python train.py --n_layer=20 --d_model=256 --n_head=2 --n_kv_head=2 --head_dim=128 --d_mlp=704 --vocab_size=4096 --activation="geglu" --norm="rmsnorm" --norm_place="pre" --norm_eps=1e-06 --positions="rope" --rope_base=151000.0 --rope_fraction=0.75 --qk_norm=true --attn_scale=0.124 --bias="none" --tie_embeddings="early" --parallel_block=false --extras=["capped logits"] --init="normal" --init_std_qkv=0.0222 --init_std_o=0.00351 --init_std_up=0.0222 --init_std_down=0.00351 --optimizer="muon_variant" --lr=0.0127 --lr_mult_o=1.69 --lr_mult_down=1.5 --beta1=0.95 --lr_head=0.0137 --warmup_steps=0 --schedule="wsd" --decay_fraction=0.902 --decay_shape="pow" --final_lr_fraction=0.1 --batch_tokens=65536 --seq_len=512 --doc_mask=false --train_tokens=317100000 --steps=4839 --dataset="wikipedia_en"
Each number is 50 + 12 x the weight over the matrix's rms, rounded and kept within 0 to 99. Layers, rows and columns count from 0.

# layer 5 MLP gate, 704x256, rms 0.166, rows 372-422, columns 0-63
49 41 39 59 62 19 43 77 66 54 45 64 53 43 54 56 51 79 51 55 47 38 31 61 19 41 42 60 39 42 45 50 57 53 60 39 44 59 50 40 54 43 76 40 45 38 44 63 49 38 61 41 51 57 53 77 52 34 44 49 50 40 62 41
76 45 45 37 56 53 56 39 49 67 39 60 35 68 32 55 64 55 56 38 37 64 50 44 55 40 37 53 49 60 45 58 44 38 66 45 63 71 31 55 40 72 43 44 44 40 43 38 34 41 32 52 50 42 61 35 50 36 36 61 52 49 36 47
45 40 65 44 43 47 50 44 56 59 56 42 48 74 29 36 64 39 43 52 53 42 50 36 51 53 58 51 63 46 52 48 42 28 35 51 57 30 44 48 82 47 55 48 59 39 49 39 42 51 37 32 75 47 52 27 36 56 70 61 71 37 41 43
68 57 26 45 45 58 74 47 64 63 60 48 62 64 64 53 68 50 50 39 45 52 58 56 52 50 53 39 51 46 56 47 25 53 67 71 70 41 51 62 61 56 40 35 50 54 60 54 57 61 51 50 54 35 39 57 47 37 44 53 28 35 62 55
66 53 53 30 49 47 51 40 53 59 84 53 60 23 57 59 58 33 79 37 64 46 61 52 50 51 41 45 37 34 34 48 33 15 54 48 53 55 39 74 67 66 42 40 39 54 66 72 57 52 55 57 58 59 40 71 46 55 60 65 57 39 45 52
54 41 48 07 58 61 60 35 34 42 43 46 61 44 30 53 38 53 58 45 52 39 35 54 37 71 49 54 55 42 55 39 47 56 35 68 45 59 46 47 52 46 52 45 64 50 66 72 54 33 48 64 46 45 44 62 52 60 56 50 54 42 48 38
35 31 35 60 41 43 42 28 62 43 31 30 34 46 47 28 51 56 29 55 72 53 35 73 56 42 33 75 59 41 39 56 14 34 45 57 52 41 60 46 72 55 50 64 43 47 64 62 50 41 31 26 14 54 62 44 59 50 54 57 55 58 50 52
55 42 48 50 51 58 42 44 50 43 56 47 34 45 45 62 45 41 49 66 43 27 55 34 50 58 50 53 25 59 72 46 64 33 33 53 39 49 59 57 38 50 20 62 57 42 53 57 74 62 41 36 50 29 66 63 33 44 56 29 46 50 44 25
62 39 57 38 31 61 43 45 48 58 46 51 58 41 75 65 42 61 62 45 50 29 66 48 43 52 28 62 24 61 55 47 55 41 30 31 50 29 38 53 47 54 53 55 49 39 76 42 48 47 51 43 55 19 28 51 62 66 38 52 50 58 37 47
55 49 44 60 70 57 53 56 56 60 42 65 57 46 49 45 71 27 62 46 35 49 64 37 44 71 58 75 38 59 53 48 51 42 37 55 45 58 53 65 41 48 41 43 50 60 53 42 35 48 42 53 47 61 25 36 26 61 40 46 38 51 48 69
51 53 35 37 62 91 42 47 43 27 38 41 60 62 50 53 75 48 49 41 51 50 60 28 44 49 42 58 34 50 36 65 47 49 56 65 58 50 53 49 65 40 38 58 65 72 77 55 63 49 39 51 64 56 65 64 46 15 52 38 28 46 43 56
55 25 66 43 70 51 60 52 56 43 43 55 51 48 22 53 50 46 43 66 63 43 59 64 38 49 45 27 47 63 59 34 63 62 36 64 39 50 61 38 41 72 48 51 46 64 68 61 53 64 42 47 52 50 49 75 34 60 44 49 54 55 68 56
41 36 32 37 57 69 62 56 69 57 42 47 74 43 51 42 60 56 63 58 63 37 62 41 41 39 64 41 37 54 47 36 59 42 70 49 42 20 55 32 66 52 62 60 46 67 54 37 41 52 68 30 34 53 43 47 53 22 48 46 43 73 54 53
60 23 31 47 57 52 55 43 52 26 54 39 68 63 22 41 42 67 36 51 15 39 54 60 36 78 21 48 43 55 56 73 58 52 57 43 26 39 72 62 56 58 57 73 48 47 64 40 73 48 63 40 59 59 52 31 59 32 42 37 37 62 66 29
64 44 36 52 47 73 47 61 56 63 61 60 32 54 54 31 36 55 81 51 48 36 55 47 50 76 60 56 46 48 52 72 52 53 58 53 35 57 22 48 51 59 43 56 52 41 63 49 44 68 41 59 58 32 59 59 55 39 50 36 43 42 67 61
35 40 47 40 40 70 52 36 27 27 41 47 53 45 31 52 48 24 39 51 45 28 62 42 52 37 33 29 64 51 31 75 50 49 48 59 25 59 41 54 37 48 23 65 50 58 82 50 55 60 59 46 63 57 41 55 45 59 42 54 45 27 44 40
52 57 43 60 63 49 50 31 47 51 57 69 43 62 25 41 50 21 57 35 44 31 49 63 51 66 52 60 23 42 72 54 59 29 75 53 73 60 54 62 64 62 65 46 48 56 28 33 48 58 51 50 52 60 46 73 54 66 64 52 50 63 39 51
39 55 69 67 63 40 49 25 52 40 34 44 56 55 40 55 41 55 55 56 48 37 62 37 45 49 52 28 63 39 36 31 45 29 39 59 47 50 24 56 52 37 49 51 24 40 34 57 48 32 46 41 35 56 52 41 58 40 39 67 54 45 48 63
43 75 58 44 31 58 67 51 37 52 44 38 37 58 61 37 43 34 69 25 62 66 75 42 61 38 74 45 51 71 22 58 44 39 25 33 59 76 57 60 65 61 44 34 54 50 52 52 61 54 69 59 59 21 60 48 47 59 68 42 38 35 66 90
53 48 46 39 51 55 31 43 53 35 66 68 51 58 53 57 47 61 52 52 35 54 51 42 29 44 55 63 36 57 63 59 54 35 52 54 58 42 72 61 39 63 56 62 27 48 49 56 51 37 60 73 31 77 62 52 50 40 52 20 45 67 43 47
54 65 62 62 46 54 59 38 36 48 54 39 56 57 75 58 57 54 41 77 41 60 52 48 61 59 56 44 50 55 48 39 66 35 71 52 61 44 25 36 63 51 60 37 71 49 42 63 71 56 38 72 48 59 49 57 35 49 42 33 45 77 37 41
57 41 71 46 59 34 56 33 48 54 38 24 53 44 36 41 33 47 53 58 63 50 70 45 50 64 53 22 42 32 50 63 58 53 44 68 45 40 40 39 64 31 36 39 51 60 58 35 58 31 49 65 31 50 29 49 44 76 54 36 34 49 55 32
52 30 37 45 50 33 48 46 39 55 54 75 55 65 57 39 58 38 56 47 45 54 54 53 48 53 46 58 48 63 46 49 40 66 60 50 55 66 40 50 71 45 43 63 48 63 29 47 51 52 38 63 41 56 52 44 68 44 56 27 35 52 57 55
63 64 45 62 28 37 52 52 56 55 35 19 41 66 36 45 60 43 71 39 44 47 81 43 27 85 40 34 40 57 51 40 37 45 51 58 49 38 63 57 34 47 61 60 41 58 55 42 63 53 39 50 35 52 36 58 20 52 21 29 40 38 68 33
37 47 46 53 57 56 70 62 59 71 60 35 63 51 71 44 71 41 43 52 33 51 50 38 49 49 30 48 61 55 44 65 41 39 21 61 37 40 42 57 58 30 55 47 50 62 55 61 38 42 26 37 57 40 55 40 64 47 39 41 50 55 57 54
57 42 44 28 62 34 31 41 33 52 72 63 42 69 48 50 81 47 40 61 51 40 36 42 59 57 43 52 22 43 51 48 36 45 40 53 58 44 42 35 46 68 31 47 56 59 67 47 64 60 47 46 60 42 55 56 36 38 61 36 47 70 24 47
37 38 32 54 37 62 80 66 54 61 64 35 38 41 37 54 52 30 40 46 58 35 23 80 31 63 63 52 32 39 60 59 39 30 50 54 59 44 24 37 49 39 60 48 51 45 64 43 33 51 40 62 54 35 57 56 54 44 62 66 78 56 42 57
62 52 38 41 65 41 47 54 38 37 47 55 57 58 20 69 46 54 30 73 34 60 64 57 48 44 31 55 46 44 49 50 68 56 61 48 48 38 37 46 54 44 65 54 58 70 50 56 62 36 56 41 44 64 50 58 56 49 50 27 63 37 59 36
61 42 78 61 45 46 55 53 48 34 41 37 63 37 63 42 43 45 35 40 51 67 55 46 38 61 51 55 43 53 45 39 40 36 21 62 45 45 40 30 51 33 58 42 42 50 64 56 55 53 52 48 51 48 41 59 60 50 45 47 41 63 62 39
45 41 25 50 34 43 45 46 56 23 71 52 53 37 48 52 32 48 53 80 64 51 44 34 42 79 54 57 34 63 23 56 49 58 55 51 55 36 58 30 55 53 64 42 40 59 42 46 69 45 32 68 36 54 30 39 30 42 80 34 49 81 52 62
51 56 62 55 54 56 46 65 58 39 27 47 40 43 68 34 66 42 51 80 29 64 53 58 59 41 54 27 19 54 72 56 58 42 40 59 52 61 37 60 53 55 57 48 37 58 43 61 49 52 46 42 37 28 51 63 67 36 47 60 63 52 63 52
49 37 55 46 54 40 36 34 45 38 45 43 45 46 65 36 56 51 56 60 60 44 51 63 61 52 23 43 51 32 44 72 64 38 49 42 34 49 47 44 37 70 43 69 58 53 66 40 41 46 48 51 47 60 47 41 20 57 40 66 46 38 39 50
15 54 37 20 63 44 60 41 39 39 82 56 51 50 69 40 45 67 59 67 41 43 59 42 48 49 61 46 64 45 60 65 51 56 42 26 62 38 61 32 57 24 47 56 35 56 47 47 74 66 65 49 57 28 31 34 43 49 40 44 24 53 44 87
47 44 20 48 51 59 40 47 56 57 50 58 59 33 66 32 79 66 54 21 52 44 52 50 68 46 54 46 42 44 37 32 54 37 42 35 31 58 46 41 64 44 55 34 55 55 53 45 47 52 38 38 79 41 57 57 71 43 47 31 25 40 54 33
61 71 54 44 51 61 50 42 27 55 40 36 37 61 57 46 56 75 74 59 60 42 57 44 65 55 58 48 71 56 59 37 29 65 68 46 56 37 30 50 32 58 66 55 43 49 71 40 50 33 41 43 63 53 58 43 24 28 49 48 40 45 56 68
41 56 41 41 54 48 56 43 42 34 39 44 45 50 64 31 65 52 60 57 51 52 44 44 58 64 60 35 42 45 03 68 50 28 39 46 54 55 53 37 55 52 50 57 70 51 61 63 52 68 74 57 35 55 55 79 64 38 47 59 68 53 24 54
59 44 42 54 67 62 46 59 67 63 51 46 47 63 42 42 41 58 48 41 32 57 52 51 08 41 29 39 64 49 58 43 38 53 61 76 59 58 54 52 42 68 56 50 56 55 63 54 50 24 45 24 58 53 55 50 51 45 46 45 49 53 33 60
54 52 52 41 43 55 52 59 34 49 53 38 51 60 38 57 50 50 25 36 60 43 36 35 13 58 54 41 70 60 34 74 37 60 55 41 63 59 51 45 39 63 53 47 48 55 57 61 47 52 57 12 57 43 51 44 45 56 51 30 48 72 33 57
52 43 34 35 52 61 67 53 50 38 45 48 61 66 55 38 28 41 42 45 53 62 46 61 42 34 48 49 42 54 48 30 70 45 36 60 53 40 53 70 59 41 58 32 39 44 60 61 53 46 28 48 56 36 46 48 34 57 62 45 48 36 50 54
45 47 57 52 59 47 61 55 46 78 51 51 51 58 52 58 65 35 58 63 51 61 48 41 42 41 41 40 45 37 43 54 44 66 24 46 45 44 46 54 41 57 70 29 38 57 63 60 57 26 41 62 57 47 55 63 49 32 51 43 47 38 56 69
55 35 52 42 53 45 37 36 54 30 42 46 67 71 47 44 54 33 72 35 43 63 69 71 49 45 51 66 50 48 43 53 36 49 50 62 60 41 52 49 61 51 39 51 46 47 71 71 44 58 36 65 46 47 20 49 72 15 74 58 40 41 55 43
78 35 40 64 55 56 44 60 52 69 52 42 58 71 55 38 31 66 62 33 39 56 37 72 47 46 50 47 38 56 49 39 48 46 54 47 47 28 31 44 45 52 57 59 46 43 57 50 76 46 70 40 62 46 53 60 53 63 55 50 49 51 41 38
43 57 51 64 57 56 53 71 49 62 51 56 58 45 51 23 42 36 41 42 58 49 53 43 31 31 68 36 40 53 38 49 21 44 56 61 53 59 47 49 46 80 32 57 24 29 47 71 53 73 47 50 53 56 59 29 54 46 54 18 45 52 56 25
31 49 77 53 47 62 77 57 49 60 44 40 31 39 44 47 46 26 32 57 37 59 46 64 81 42 56 39 20 45 39 45 53 30 57 49 34 40 43 35 70 48 65 41 44 48 38 42 35 39 49 56 29 39 56 30 31 44 35 27 69 64 39 51
52 36 37 56 60 72 49 36 73 48 46 38 59 55 31 49 62 52 49 65 46 55 41 44 42 58 30 54 51 64 64 51 43 48 44 59 66 18 52 35 50 59 42 59 72 33 32 43 48 48 47 47 45 50 43 39 41 44 59 59 51 27 32 57
21 66 47 56 40 57 67 58 46 55 52 60 30 57 34 71 60 66 44 46 62 62 36 39 58 45 24 34 60 38 39 50 49 52 42 51 39 51 38 54 43 69 59 75 29 55 60 32 48 29 60 29 51 26 59 63 36 70 57 47 51 75 47 49
32 32 36 37 35 40 50 66 59 34 57 67 39 25 39 48 77 64 50 50 39 69 63 51 66 51 62 59 45 40 33 73 34 35 52 56 35 71 36 33 47 61 35 58 45 67 40 51 65 50 46 43 46 46 50 77 46 37 45 49 45 67 26 35
52 09 26 28 71 53 37 46 39 49 31 29 62 45 56 57 50 58 55 43 44 52 42 53 54 43 50 54 41 40 45 26 55 62 37 49 50 41 59 38 66 43 71 35 56 59 56 27 46 63 54 32 44 46 33 34 63 34 32 35 48 66 56 56
18 42 43 59 53 59 66 43 38 52 60 75 50 51 40 19 53 26 39 44 46 51 53 51 22 58 60 45 57 53 55 32 59 35 58 40 51 52 54 36 55 44 75 49 51 73 46 46 59 37 44 40 40 64 45 33 48 46 43 50 57 43 57 51
34 46 51 40 60 59 48 61 71 63 50 49 31 59 24 37 65 71 41 49 49 36 43 51 44 52 58 44 64 56 59 70 45 26 48 39 57 68 51 50 56 70 63 28 54 39 46 59 50 53 33 69 46 57 29 56 58 40 40 37 49 61 68 49
39 30 48 65 62 54 57 50 62 51 46 52 32 48 55 50 67 64 24 62 51 41 37 50 37 49 57 27 41 49 50 55 39 54 47 35 46 37 67 72 62 54 68 59 51 56 41 62 56 41 60 53 39 46 77 40 32 60 57 65 25 53 61 45